From a checkpoint of a small transformer trained on Wikipedia.
Architecture: RMSNorm before each block, no biases in attention or MLP, normalized queries and keys, some layers without attention, local attention windows, value embeddings, hashed n-gram embeddings, LayerScale, capped logits.
Each number is 500 + 50 x the weight over its row's rms, rounded and kept within 0 to 999. Layers, rows and columns count from 0. Numbers have three digits each. The size before them is the row's rms in percent of the matrix's.

# up: layer 4 MLP up, 512x128, rms 0.18, rows 362-461, columns 0-63
# down: layer 4 MLP down (transposed), 512x128, rms 0.189, rows 362-461, columns 0-63
up362 102:497384453497608481476497446514516444470522507548473445523467464437499574490476490519471527449534595519480471561393447551555484457583609442458500535501488483488489486559503450384514578476526551
down362 094:450549551483513520488392479431561471519507559559536477421493452487528528519496514525510479394467485583492501657467547460436542491490536515433461593473521532506466352458518481435439515526525483
up363 106:469517518565441544492475523557461501504574532526421502531524505452589486517509450485399472492562504481474495405405514526519573478479506563525504409510448477495486519497559497519508606452499477
down363 100:486520442524481572514498552496467464547514583529471523453481473495536462561444551493403556511478353505467612484410499454425530501462437583541473448452481536461529570510547463522463503514441444
up364 100:543525454476445563533431505483549559494425513522491509525505602530666420545467467496512452465437566470618416539578469442544461497477581493504421412507499395556507452581482489453547551536425539
down364 105:472397489501499487477547482566437461405537531444592454555474522468554596475544599440476472495592571520459551490445496546455488451548374449530539541535428568433475579437543387466479465517510480
up365 096:535476441512540529514489452543421429481434569471539457517476442406508464553546573550521519443455433522485509466552465557453493513465510427547457549456529562507393369534596470525608609525476561
down365 092:499502552546451479514396565459606549544474488456435517467550404451478574451474482580427491499425545523530500540497569463563484466554523474423488525597550491524495597497454578440506489455518527
up366 104:504477428551524467527499347540511484527443544510471531535496475527483448558466526516506595603571535458589471568462420475529454526503404489522510381503548510579481467554427511527487478448480495
down366 105:477518504523465513444532513519435495442500498564623518555507476533602431448456429515459547448419535563532544503449597565487498600584551476509416530620549473467561597447429383541526470491589492
up367 095:562543541479457409502474403514479616593382512545434533494548505413427537530409413539489528502491430493512461493434400507512486488511512421503475506422559519505455465530509551529551521489432590
down367 089:472544474498373473467573467480481460474387451507548527567514444575542537519513400522545465443487507463409438578462541463458427519540459467512484452486524521564461528501522460534484561467506458
up368 103:456479512495591429547454488623568553455481608460517408587513457398591561423537550456535532524578403501535479445430419505460516472531509401609498490516528511568408501499435502496483478561453496
down368 098:560568500492537586560462516437461461446460529491528479469421462465567591504479433428409416619531560517467570425435489465504514507515499482576509464560564495493499495367458454538503436491566558
up369 103:516535564459414414476506448509531519530504546555463517548530409485560479533455498578550588411513431451531422457499438494509536548514467441396432441525428448516502536595575577555513531490498577
down369 108:527535456422454530525591525522589457466436473553513542596599425537533555586550583490489459385507368601404481522535558497459539548449459455550416446491483483471549494519557505454511543494483464
up370 093:473445540556494558518366520559506492376489489588526470502445552448478487482538486487450454571463517487593454468518489451470448508510566530502653517475635489506517556426537510478517558507474577
down370 089:513531561456475513444524488472500556528556483449541567614478398589516532549509525575527469486494427613517438524535507554508518557453462548582367502472411584497467470560441542475492414464506508
up371 094:561529572498536485492429495544455499438445474464511532545479604506535504466499420568428463500484449523531442538459417590610454516593525482354581535480477421508446489462425436495480525536549542
down371 087:549445457468507473508543498509525443505519514570433441450531384496527560505526533467531594492485560459488488445540535431378559462412433500609462510498630509461496359504562500535478519526430484
up372 095:552579507495452414638484483547496526501407480475527485469574494514482497536404534496481509570523481489501553465479505518512520557608630409506543502491564579485534497571458444497469550393441431
down372 089:536428512520517499443455531540491436537554453488385553415436401514475494564522456477525493531474467482448525549464465523491474421593556538522569539511504492571498501505492391471495449520467506
up373 092:473496597559447456592454475538484451446502485587498371548506537506559599477475540587515456598547476426563511436498478482501569563522543520557618432454482476528515416538510605452533524460487471
down373 094:473526429487443621507494494552565542476538515550447513527512446575539501580457533544474507448579444514488500496517571402467448498460447542569533639412464534540502595520503500456540483459432594
up374 098:519512439514583603556444424522483471480472485545383521569491622517538536501556421512486477578529555470591411506476421576536520482507505506520466490530419370460495475555454557449531497467522517
down374 095:604521507529529509482531409452478478454576434477535545522528465455426470431531479475444450530445421542543561571561517528576472533495439557408452487473406490434453542468525416514543495538445580
up375 100:482546408568630560566439448469422459426445467451609495523555448502573482465454531513564488559545519442599505443443440527548584483552451492479361465462560422496502459503548520528493492483470491
down375 113:575413569488501405480461481554500531544525438600521520510479437616556530465465496572423408451447472461473486480500599487493508467410521500538529499486493468444495506526544539427436490539498439
up376 098:513497544502469475556384501531432487421481552486466442540495515513510485510415478543413540452479510479491483469471468477499577492543498549378450408582538459544453410539446525469539634508532535
down376 095:434493529495514471536534513476514483505435442517441602480478449468460505514485485492573472404501427527478476547501544468554505510489528467538574556480447514450543545511632455489490415447447488
up377 102:644504475546532548535449590563490596521488461549537519530497560478554496500448397626525519546515524468485490487433447476495519417484502467478492430520539561515518448547511539519505504449529614
down377 094:584528481491559502481481531596497428574524552509535536499459585457549535458478437516507465506504439431463467494547518486427472459404496500488465486497535505434504474484606541507401384491544579
up378 111:514335473579541474524489437517451532485465547588417381525596524441557501539462515508486546452553468486593475556474489575543499521511452433450498481501466512518592441513529478432490454441496596
down378 118:585507627491501483459489448488541485519501456481487423557491516497495480469552546467517435514494414560580592584573541518493422525504482460417456465437520495541514459407486393512526446456535653
up379 106:480558484582520482544491458601424461490531482591479540594650518452547482567484477548580571574521462530553483569427441481470474520499424506498430469443489386511539392580590501524500522467498469
down379 111:355522434459485548544433486528527481447521451497581519499527441483485513521562510451636496486494461505499468478591512539473497427477432518427423458418534553535406444454534488493624573524506562
up380 089:430532562544482585502491528565514548461548507604470412521467524512571444453491487509530564444523479432523492387490429508499545425597454589527516583538413434601536465517508548578538512437497476
down380 089:491530463567493539532529503477472475459507450481435547514592456499497582639522472466468526599476472432604575557410539442482421519442515432579475457491499559418460528514584473545484523596530506
up381 096:507414533465536446530491514541489448567535480624497490502527486490473571499549515495501551555476511502480590492508473555576576412427482485534490546525572521510480394548490507473516495364443489
down381 093:541612466539466571460463485438498485499532475420506477632490455482528411477431475527493545510563538416480483512463495437538479551547503458519518482595514479521595539471461507438466452524509480
up382 102:471488439512487479518461500471447440457536514593551475511531595549533468597517585575443546456507512510524443475557466514434505523458513455451434540480473567437539429544570391469528486410424578
down382 100:579485585555503425481421518417480510573488473447459503489514451500513520491447545454577553500548517421576616466446463436498557456559492588414509496568581567451498516509530521448552462520495372
up383 101:467537506520481502538404485504445538486498517463485443549493555465614537537549484579496527452571513452508436469402482513514438552582508490502431476406457554597492524555466486394508545564535527
down383 090:430601548416539509537499560414461545575491508501539443469462547554561472541620520477523450520502473514456445506567436473431539476540480535527369513583525529533400477540479509524460499486464536
up384 093:460484524470455481561528480537497551316486565543478471416504532531587593573520574471366507508536565455508411491563500507502529550520516501542513549526461385543423443525531495559550503454525518
down384 096:568504491536486465577494445516440552482455468557446517474477513508430598579430491484458578564491486489522492510428474526585518543539493489449596464514464574551403407481504482412514438490585523
up385 091:530469461620559460510477489499514500577549475520472496660462514481503443569524494476530491543581511473510501501505360490616476526535495454427493504482452519574528469560578540568430505442489540
down385 097:483587531415483453535489460516568544500486494402471465490476459480496459411515495502521481450491459611486420552539596566595475463560386538461449502462489519499479565498441539529479484495552443
up386 099:474387520473411557500454483492430527514468523432518425496555500446541420511523514546477594533525487465539584510504466497506527477514466454579548460545560467526525556548577539453491600447433465
down386 092:459498441518499547505566490435586577525532483447458440354426467460496449537459470459461566495468499497418443525580407422527557499434570442513481500546582499455483517507514507489450459536492555
up387 090:484418449465475500506508485584473478493471544556414449481565515572493488576472549458495490542513422490540458488475510509595435560508385539531497564476466432539401409555557458480539505440526468
down387 093:511644472529531507491463459391476568437527532466536541526417525427496483455497499523464447528529559480559535472540479520476521500543521458531464465546539464405560610426478510488506489522470478
up388 097:515433435518526367508433453544489494462513549608609450526446461515550459451559643504511520476567426527517509392539509575629503521490487544503477533518519483535474515574472545506502449337483556
down388 096:524569490472435593502436497475519546500487537468445434591528480470450527519405393538578582566507520539496485479366474477487518467519552525470564485436455366460466483451624507527445544496539480
up389 095:522539632475512508510540476583437453454494450408473522572449519449519544546513539488506484544450461477515479412553528505509522511541482527452534456500527373559546474543519526474548454510527572
down389 094:476431502534503447474483474463563500465426425467423481620485507538478485467553488563515558592424502597457395534526523469540443400569491457481538490518524548563530465557501492604558495544516457
up390 103:388496562583463540501445433516491391435512556513508449549499544552511449573446518487470542481524414448473479503462480426486380491510580459498522545517484442523531407556482469445577620484537472
down390 101:569474490461568481558470489484460473525530425564552526536554421510538462502528547465448446432486539472483534462598564488429528464601521512533477550491490532456502465471542563480487474547407524
up391 110:535502536542586443516464446522440544478463536359542470513488497468538427507513481501464536471490430507591446559450465469531414541481457426491529480476550495475555495510532515394488512396448484
down391 118:481529554546506481457504557396364425492465433517529500513479506423451555519447540501491502450512573507477508496480521577514461552512556519530501540445506463471654431536532456445403515513559478
up392 090:506486459454523492486549458542470542513426486480575452472613601505536431594417437513513551550528485491530457489453472459505473531445476386484506596444479449483481501629544505573452562416468458
down392 087:427467461467479441444501539528459631475491492476549470470440523528553468476437545445461553488404552415480468458535522500452536486573492606506501541525526504567442478505471419480449387528565426
up393 103:395480476514482400486534508595418476464627479530446447519464527483527380492529469510463549533490475354520539489460428485479509460574562557462583494507576510534501524572642490533530523489469466
down393 098:562500474470534483462555567571485537453508517481447540500547609527529540526486547519469423573455515421478538516469533520526451463443405537554581446505531458541528452401469551499528539563500553
up394 106:430523500581462494557458500570577607580580556534625531481476555525564422485592521519537471516475527522506475473521483469514510541568498484378539529435456516537488501578569521446527507480493491
down394 109:427494494564498521496571516493564604604512492554598557429499501448416418464598531476488476486436468547535533470432553474583523556560439501442502556458446534517432595516562499441517461551471452
up395 098:521452518537501485549486507548421451474473538495543474621588501573635490529523514525482527481488496400449440429505444532481513539476436516469443583535461507560561578510544457540455471478404536
down395 093:649560507512506532433556434461591566517532462494494495535533490501512501438400504532522421485533432508446518565511488546433551504529520489513398417467524578530456458463445473594472544482478478
up396 106:541537450515510512487472511564431445435433581521521534629503517423545504535487449470504538489469575541513481497516518463500443457568553500492519473507535537507572496503556539559519514475541494
down396 114:512491514385417565381513556455569478456506554555449515535506561487505531604462526402562508447549518570416437587576537460477495468465562486488499528444524519481545482484527495553565508453591500
up397 096:580537534528477561570521448526486473457473507509475484525479444497539510444490536543440491498493387600515522437433412525528496531423480464577466442484512512520463441562466536517565495488388501
down397 100:444478428487593552461487512449528577527506470532500487453562494501459487582479515394548504630470576369455484535573483540494456569524472545415457530501575525535486522547492556477491516507468524
up398 099:534565527605537472549391466559536597445485600556389469498579495455493560498505512443502444497551508486538379536531545555557458536518498445544447482478465412440527511542524523443570575486493511
down398 107:575600555510415461548488487542518442437497481539497520524430468431429518611518569381389590503525555461521558541472474489523448420512472489423491488460458506478520497601533387381409487466518481
up399 099:549414545485529534582445479511442529424442503431543435572558494425513469524435511472431488610511406522499483483443540419498474498532505430515544445559617531450520465544532445525458531533453539
down399 106:490523534444423507425415547509415490479432525505516479494471597579444600556418443484532471525465461512563496474550443467467432512452508487486432488486502453410517452416513512499487475576626501
up400 118:448462593530475516494540504476469489473512504465524520513528543521546467522418389483501483457491517467489576514539538565527582488588470507544481595419600539506402436449528594442585554469508525
down400 135:348544490517494535496549458450421525550468526521560574524525534458486466524492469522544509391467440518525466619455585490543488479514452435528420559472562507524433469398500573466574495457502544
up401 101:514434603485568485605441480547471412500536470521518512533505413463432544571460450605421553518516534463449554511459476407517414517555445432436470519497566560463486401540522516512584560521541451
down401 101:525451548479509513521522516368507469505527556548493534505509432561479576521475446496476514455379452420497520562533555533565460464538513489475553569439507486432489414470462482504497571563500537
up402 120:531486467549500473620423486529424544469517542488565470515498518455478543470446559452578479470570429460646528491422424502609555469584491495488436528476524373576453581548482583508443544472508414
down402 120:455453453497552488522494430511460522521510527554410455413510450517434514494468504502582527506505499563524548496468452522535512447583437426498518635531433484583575541470530496419393493517494447
up403 103:442512544509476436539488493545524546442490506509528441545475442441537544476410421544477565566490452419518527443452472470566489551569440552568404408450561554496500450504516472541513506411475519
down403 095:499502564576495462490543506438521530534489532474490550430470415483473578433397431556504521454471466488571516450437436502481430486512407501582486503524537486483440553487496454467524479462533553
up404 090:529500452532454520544422505533432505514413527383492465470566470503513513533471520471488507546553422529499544482428458428565458491509440508499557470524544585512514478497565466533628556479564535
down404 096:488475473477535435493561429398589517379492504479468470386526451478514463413603504493571483495388495496536471498497568491480523580561513469523446572483541522463534534431427541502484508492451470
up405 097:597507494531547396560439464525464536503447502481515495519452455532498454487408454506493493537519448490505458411546489536549431430585457449401493385472526570474402499491474565495517501510444450
down405 098:489516543510521598442561468525510395499563460546444520513579513474434558471505519534555476493479432523512456495468534538517545498320557541601481486525472530459583598486433576447471493474532465
up406 097:479504577524551611533426562493520451513455569485484498492483583402581463534493487501579458499597531553464380549520465435487440524552550488471554546497471518513501456586484545489569557416529536
down406 093:496578544476492655454482469390507459442431507477502556474540581439514577560501528409590500533612503544409462531588513436462400478509535479509430525638437527580449517533518499402505498454537499
up407 103:498561490519577523597365548598447547478531527483543478495447525425441480444505586492450542436530505572488477478474415591565526435509499518424482431516473472503364447571580585517576572549484529
down407 106:589500519390533449462459502502458466557528451507501447498496454501509486433479552530458601575523437582472495526557412512600477474539542515429443574555469486497503492478539444492571541567471536
up408 101:480496582480474447516470520595527473458485488578484428604570398568474527506512418500407525477431538365512465586533439463595526469542468532544478424557523473461486543542517503501434517413477470
down408 100:486518591485464457524390580463573568582447525568482462582572483426486482527458565580459502453499521485485483551481493541497531479430503465517555443495541551498441495537509503525504430497582493
up409 096:594478577612445514505555522482513550504510523562511508498519486525580593537525454520552615462471557407576546426464505516538549457518439545438520518583488460554392511551475564469550526507559578
down409 094:540456512573514495436462384506441435503434457501484476444433542451436509564444473436574573626540502406457535484502403446540552528584512454432494518430465532506433488477486553472451571514494461
up410 092:505472515524495502487475440500500507555467488517522479561491471461573498471535567570381503636528525539509520447483488564563594409551468514496567521437458520566575541541484499457605539444476536
down410 094:405497427524450498502464600448472441425514501544468541515456580569445599530521454490544528424481528556528524530523554443372515540471479536492476418442475422532536387527507549515558519486580553
up411 092:533551549561508551601486512566522516523457628498513434479524561505417483496467511473573462473538499524464455506454492473525439509526456470523386493537476540479457420514413488476581580409500523
down411 079:451626536561480477426507592425481530446569445502476483465501488418526551474539500453562480456613568491554415478437501532453430477503476524432438566563544502523476533460556476565512445491529569
up412 104:454509515555500400550546458596410507534458566482476475559489559472443485536423587526546617511558409477578493547441451578460518654475525490471511437522551559531486396588563437560509522486421569
down412 114:494456555468411502486500427504489510552591445494499468585429498510567560660424520491457495467610415493554445532511519604437509529459552434608482535488470542480425519551446450448496568486501521
up413 099:460417434554439510545449587520495462429450508469567453603501577539570449520414551488606440482598526483557438455536464520567418488489521471414516461466468441470510489583470514499579518489552458
down413 113:460418442447467494509602529565442530522446451516492523506542415532437478523520388528494523474475489541540553482457510376432484442494498504506515418546534464536562568456400395455488575439531486
up414 097:508465514549503488519502451550513511479551453457519525494527430537486478512523485499510517540485532400563548493505474461553555549447577437528508489536518458378505526459487483498498544483474516
down414 099:546527485444454502467437518541500520417504501497536604451463606543507497597463474463532530606493554473466569551486439575466518517408592512554454542540418440501523593477547515470435538484536438
up415 102:440475556551542488549441486491514529496510473576454501508525582472511574526519447501507547558521387515499460471537494511493546487539519457415487532478670502500544438540503498490476554557484534
down415 101:501584516482449550486473467491445462470430469449550599477471510538454553514424395453529501556481579477521535568533477442445545464462429473533495459486428577513497542396552519512468459434477542
up416 090:542436498489469534515492434519507503503540539474507475556485526488548447472485535574523502501583603394452546494455474612550565478544556466558482483526518562458548501538506586463473533416592497
down416 094:457498459477523504554583491575516403536461493495506453465441513485457513514503540508485531504472560453471563537548468484398532540499525436542491470554517452485548517454584396416450473464541440
up417 100:509585517526540592502524499567443575470509483584533523491562514482500479456540493397520569488479474532551482380418451466513593506469502520561540465478462544418538547512565552576481545476544620
down417 093:449519507446529607417557570458539561434541466603505540465576438504521556484562450424557489551447454536529556498467500477457509496447496461515476492482546609440502531485468426531466510527493568
up418 101:519400508539490440540517542484494487457490537515478541561551462499514391456549482522484539587585516481568451394521433449552557590512495496421391430477451449463526478523448496461538565457459501
down418 099:501410524510485418509443629499556524479455617546551495551524556429491604459443491499529484397435389469564469561502551451539413488512436553482478515490490448472551541448406460413534544557420446
up419 103:516522564557460519556459456504508519396437516490460448518495437512495497563444489494468540498542507470499463435452474442504542457502509541596449503450543593504530522535432523499504546470346573
down419 108:505478394513552528539576643460433486493458418467503450494544545537440513487482513547442529458588533560511484503469495463454456452526473406507562538552531527442593512399559509482532529415548479
up420 098:571544413580463460522469552497502476389397479527473438548448585506492540530470561505479446506438528466554573454410479453568541535522464484501455511542427425563470468528435426585488518493528594
down420 095:439315513519530502487528523471454456496526463514496441518554443494565519568527435500619516434539482577484521468582521578499531440452476466583472562481522501468415529455477493432418560515500444
up421 095:528540477497435556546500428561461541547489530544503459417453539626549429566441481517496549529615449540533480485521525511553465397474530472540574472496418507484480502578348581548546576542471545
down421 091:404507494535533462528558469547441459455491487546509455439474466470550481461498470508509425603554480501518427437503613513494393453392531569484453535505440495375463496523542563500457456566564538
up422 099:472383502466512482501469449514461449505450465500551527568545545496655490398468470433518507516541494516508573472513470458566461554503506547580458537444535400509431472529533489420521573507548575
down422 098:426564519481513507510476547518420448525520499448542492476554390454380535481490536514490492510475471422579461443492447548449477434479543514416556518640493455537554519529406554587521475480430450
up423 095:623441535466461524514437430495420501482587510514533438452526569444573469552448468470469542474447511481562404386509468463484558606518526461464565517509557473536527448509481522519563599456519517
down423 088:495527492467459493478495511500495529565512545479535516424482555560532407441439501474497489496375517528496472497533432462468485569485497548472491513638408467520608517573533447541403512563457396
up424 093:521497456513455477578484443516480554465451556487477438549578527493583525552533557533422598464511467407497516364487414507462554531587485536504498507488525514431505397522613400478503493434414562
down424 101:561452534593506558464612438535507479483491583447599486554523414570544475525506512512474544554395449520480467530566544456491474479569528473446608518507438494538481576511488517481580536486461532
up425 100:460498563478577474509543378490493536482400510482484526564548506486555439548545423469553523523506475523512495500424428569640470559499518445467488431516498492457477499541527455427484608420428520
down425 106:434462482543532469480504419509502496526506438523501508565530498468434493579569450477537465522434482491529465524490480444513433455494451604416626489462508410527527470489524448388355673464543565
up426 105:492498558499442526547389362511537528549505477542526440519488574454480434507443710494537467497516568460536482512570512443501501479497508588542480498491528490450477387511455422531560472429495458
down426 101:542426467484500534495506497403526443480517504499505522432547496413454422527526605502501425448545513464516566556531488428496534420561407574423564497533510565464442438494508441456502510544519489
up427 097:501485504502435502552564535513476533401544427459528457556495537539609443524495477566459526471466531604516476388486442574568450466476524477457484424453562504619435545484553545522535443556458483
down427 106:478519453428455487617474443503455512494558512492552547492529503607502413492570531431501453518438567551542477481485470543529460546477586448548481438442535565561453425497579489490448521593485497
up428 103:430529452503415556554498421617461416470550512511460454555518453491475449548560529501491509548530476490534546459501458554567481494560541401447467510578558477457498530562517535510608511424495511
down428 111:482468423467455472561503543571437445505480472451507583565523529497496458537469522439547518463497533475499667467546510446443523534501469454518573525555519503500533457561538473450453459426516591
up429 086:468521500473638554538506515517532503524543524523446560541481512446480505485525580542507584498478547406512423460472507525484547474486509514510426510601517413440453518489526567483485547471539561
down429 081:527456488466489503565398470373461521429503486445489484537546421482491383417556566566476502484559484400462570517491531389475481470557483570567501468551532509490516435507484505460492569503525489
up430 098:438482607473520542532477540534483558437423536537537449511482447502515516522528453487505457557478423396493504470429436499493510471542569565509478504483616469487514515508557532521534511439528472
down430 090:486471589486586473533486474506525463490567529559548511576439488584509497471525515476479481497500511504582457599556509529552505500425595498454436514592444564539460547416476419508514484507576526
up431 101:533425542459386505494438496497484536413535542374433462601491537461485547485520461474484466496551588476448439538513388468577450485484413501523448498430530554475474531575536592434502471534524535
down431 112:561449468532541492453583477564536501505440435524514510414613427553536436587521503503495522484492536546448624521520430473528565516490515492517477497484583539457465463578557462574393473452570451
up432 100:594396471534499502528514477474510501517436541607515453511583542454484479497490532505517577612496482460571434512426486572570540487544458369451485452473486557427477551516501512524574573502563578
down432 096:522467533452509472454529483524414478498460478469521571487489433581479504502485467491377529414485438513559562518430556480507457607349456629480452536569529496420531393492441550489465514517435472
up433 093:510431483518473483541481451489432439513428450493514492471515506442481524539518569558498517452490477528591516433495460481550633555522477584461463511567487400507519491492414523535696505406496510
down433 095:463533568460525527483417500488483489470527516473487470465410506581524514481450477489456409503452489410551490439487487470578507486409496463476636553420596576493491572470620517514458515525523513
up434 105:585421617520533462545481508514478500457446603547551485529514512426533511512378588492500539538529429522571561573472487475487492535517484414515431486444511458421441417588434574499492519510457523
down434 116:455559519497511564508534437498396458446511447443589567504519528486392546512476540512481385554539441578571530578577506402578479473523549431541502488452449455522496491504484511463438494517529440
up435 095:355437534483515503532530521524380420527536609511428452537586569479550531540448515454517494502504496416445529519444395536455427444448471495556522439595518486482440488501467499515422527491444482
down435 099:538572535514492491467445567497430558490537553484454458531533548468505524536507470498577506438381505487507483528548559458502489567516578483479554587520512555566535431519515477458455555476495464
up436 097:480506450475520497468474509487456587484351508441561494553458472522461494496538464608478487538478543427552433514472523602518572548531560476485489512516497474541469483511535556423468595455495537
down436 094:394496519470517471521412508427488569530425422546497538481418437493439509484545492475455456527472484519449499450542552493506483489477490427597534432399537568495454441528507448441442509519516432
up437 102:469596491513478548479502557517438502522474579491395452651528595448492499467486495620487541554598450495533474462451527480497618473506476413425544496481516541482425436538459601514518484504440476
down437 095:437583458526435575504449505401446523500543533429435483509476542529470522529409489532551517475602433455448519485438563544462569456548426486509544522486470553498543565430433500462492433532465514
up438 095:455557445519538523670590480565498486460506484539514466505458453502563415463550513517495459437587460486515436486433519507624599510543531544475594537484453488515461515497470633437563469513504501
down438 089:517493553392567504485506440523529480503440402455527465499580527473514509443558478431550483648547437580457548574481501467465461463485476501431520508483477521421529508484540444431453585527443566
up439 095:516499564515549541473457416598432524477529485518490421515510546448467486491438523535489483436416556499487489470507518518556549584483528482575473536471510376472464620594387417496503531478523487
down439 105:399494489489566431416389400484524553459517459540560531536449425475468468494482568548493551423475524473376462547433466522580556526494432584489503411489477483530477581594437431561507530524510493
up440 097:462544481479585499552518467573439540462499471496557430416590449425555437488594562494423551555581521505474491521444412564581454489465446554495523499555510528435523527542550559513547537505432525
down440 097:498472407498522628561504470469542586436566472449473511514499460474565523526498531469448474433535530435501495487468516532481437498510434524439474512487490576553492557573489574441513501498496572
up441 110:408495567503503524483520448517471608476508433542385416542452450467538565506445485544459556474450430344576473431465532505496510470498460458409505473414516460582392493518535400572481568437517556
down441 111:517530539466512490500556545522523513551479399530415497533524409469479581534449430505469465477441498411523504475539613552463418431533495444452499482379445524532412555456557474572438471398464538
up442 091:564445478575531407580471471488508491464469566493488455630518546405488522495536512477509465424559550541502490484520480526571589534523512545543503472401526507595444391494554508483540564415502538
down442 091:529507555430546479485564527493478479441448499473516511525448542458448542504521501489408490499637544589562545531605534481447555470414452447484533523470492448489464500511555538528531440510542540
up443 108:512541537461499566477465454500463527499457407496599528534572546435483473440482547552495444525510526390581486466552509601520487575469436460585509493501497551475450493537604461366556545523501644
down443 107:520467486544485458514524493441479508545551444607554577505454519451466473384478532509532478420497492497430538520544485510520478574500439531521461515580456638484463512466443437425483550489420542
up444 116:507406579551565481478437461593378529537427545566477532541467525408501521532456521503524558502552462452486565483473436523485453519576524496458482559516474420546430505555499620540471486494513543
down444 131:467385566577420567341538433546475487499529510487606456407507484495412486544461594500536463529546513454513543543569454544513436511532608447438537602523537481463578509510533412463494499543497431
up445 096:466510511555583526529467511583488443571448586506463444541501544487464482500509470531462501434571577484503548532512420523533404568497619447449571450487480494456466480511538587565583470435546589
down445 094:350460541512516499474479421468520464538419504512462433417616432554464583506561444403471490420583540469441486563559465518416566528494541497478470539590524520524502564492435543502500475479587566
up446 112:494508438554549422482445439546416521467455600490592507589441524417545424567440437583501470491559446509560431423558451518503573535471537451437501544469491422531534401540521482524471510362396515
down446 117:571593490536545443406461452438459517501394397479473502514478515536507488513495479549467434553503496503550587491537584497539460562362457469553510513466581487435464451503529449547501542476445549
up447 094:482463617457479602528455474528522541503397461495507393493554456546540596465499479548599455499501483499525503456487523462474525502520548459592475537429458502426414591527530444424506513515485478
down447 091:511459500498547516409488494517555497546430505471490501540415470438446515519564417597495553583535490447501477557486485483487554469522527580363518496367466484597476541458518543428456454429570493
up448 093:496470607539438508556497507532431485477532539514520463540514548484605503509515525532570472560518549464494488510493491521503496504526454490454536548489595534526499412482513470527595541446498547
down448 094:404505530552489421503531527450472495465524503594513483480558549534478490597422487415488434499375556517511521555521512508483562555476450563517532519495461446461535618494486502520501491542648556
up449 097:599424487567499531529419483527480436464438472514568442526599536495560525449518544531447533496506448458441593452495498431481456517621593544505480567542540468491555507603568500486539572445525609
down449 101:428478580496444533437499506506469532532521466541517523553446384444502484513528458520585532474476576562515445494543443540469592477385480435480453419445507537544512462550394509532490468455351387
up450 104:431441511513599408480521421530517493557510577466443514548559434471565566514541537506441531418537489476522462588498454517613524465491527534535469509583522469585426457543487504468488530471475417
down450 102:446487451507612472488513517511562421527518551528473449526589458467500559505555503524465450479430476507599458597597508437584533479441492552532466523503475534491542563489457430475456436544479392
up451 098:519524549502433520566503374509455527451509427506557477502544566513554340556474490531457462472553512473590454531461559476513573540497495579514506467457511511513516421557488544412576571517508495
down451 090:462490437470457477542512515541539449495569562457529531422517570516510471506466538447474387453568481484501511577549636499543429495477475497468446513474496517563500531561461456460494442517445411
up452 099:474487601495417428542356508505525494517392519552367462628565479528484451459504540481517477491468520518500495517539488468530551498483524558462493469520466478458465490563550545598549525501586536
down452 089:444504538491436449414471503448525532471532453632472515537460566432435527556412459469471499586445442491491601610544548473503489487448494484487611474449466472537499505462515457553473497508511460
up453 099:411471532527461475564477513526493487442517555524464492551410475471487528597566533503493550539534444364484434516521511549444486533540547550513544403473479492474548364494501535359457531469414417
down453 101:537532465431580529571576419495537455557499538481467463423517527484475465502590461464506474417496596429522478468528518481582531528546517411560522474559447504514480544505417499565476425546491529
up454 098:440507579414534431526488515533447512488526508541544503506450519539496494480473616492405599512558425468589500542551514513497459438522559465479542444494513518474502417547476562527558521489480548
down454 093:428526516529533469545559508366494468517519496458496462518444489498503396495519517505503472453572536505512481411478584558588513475482497408514564537460402481402425456522462514519604465547556425
up455 099:561506502556441569576459447540456556457499469390418439567647630507584489446457474497575450458451484537570470521460501545424463482509479474470507476552507529521443497600475515514555614473554542
down455 100:494541548659505492522455441458516601510454518514498501472476481538432452446548412482447560463541535560486429430430537488503447487533573533532436439531506492469458534486436584472537536506503532
up456 099:614547501502499564526444493502396535384418488452489425478519529518541502490473493508434469398578507491527530465481454502478475468544560565535520485490519542434510542545565446523595606529567607
down456 093:506494481552528611612572541452473521546468524545541554509504442545473440432439507518508498513533562500468454490475574530474464613462585513453477522513526425543543481528491513485480511580465546
up457 105:514544515449458531494458516556483594489504526455542519566433490443511422401525478499567560485514417424521547422468466498576460475517511481536468596473588439584488521541548461419577524501370592
down457 104:491549462491547515473410454525511488481553432535458549482402499593565553451502450484439564391463408438575572641441507446578433535490487523497464607476445546577470519492490432549411506564523533
up458 103:555510403556542499543480419484497513464429581410508508520563425401500424488545595582470584466568430532563520507435501545653492517546495479519420446427475428557434476564481518468493506480498499
down458 100:558583511457525533417464459405513486532471504565486444436425520495395520461493475470499495562424561475416422426584423437554537454485528562523505510463499488499420471450532503571406568580510403
up459 102:446581549529556516560539476516464629571461511436478409532495535485599522505548603543357520489524455538444515513394444492511469502544486437519618508514480464486488498516574574531515485410447538
down459 104:459536434533555491481545464487576526474451491411445488426596490482502505473552583544391475468481439555464580524474477472542435611527530417512492518515499508424515535448501597478404462445465518
up460 102:527503603524518517519382512552528580499489618527425400555483503518555546648447525485490520434508492476495449508525459426507457549524491464430485585478379394492543550567514516494495552434557588
down460 100:561421454515490468517531473491456445490458471535562498534532514639511521466512518547444497475387465494471410519490513516444452469546619571549485491432487545554431365509473483542437586494536492
up461 095:518447462603477480553473534494479518493520555559492502545548543541527501482411614477448471541585541373571540559416469518553477492535504428377456473495399405450407463488518617529525463543548498
down461 096:541471544487503461505503446459493560487536405594471565467603475483409479575484452515526595371504569570395490495492521503527570459454505485602436527513484547534470532558467466558496452545410522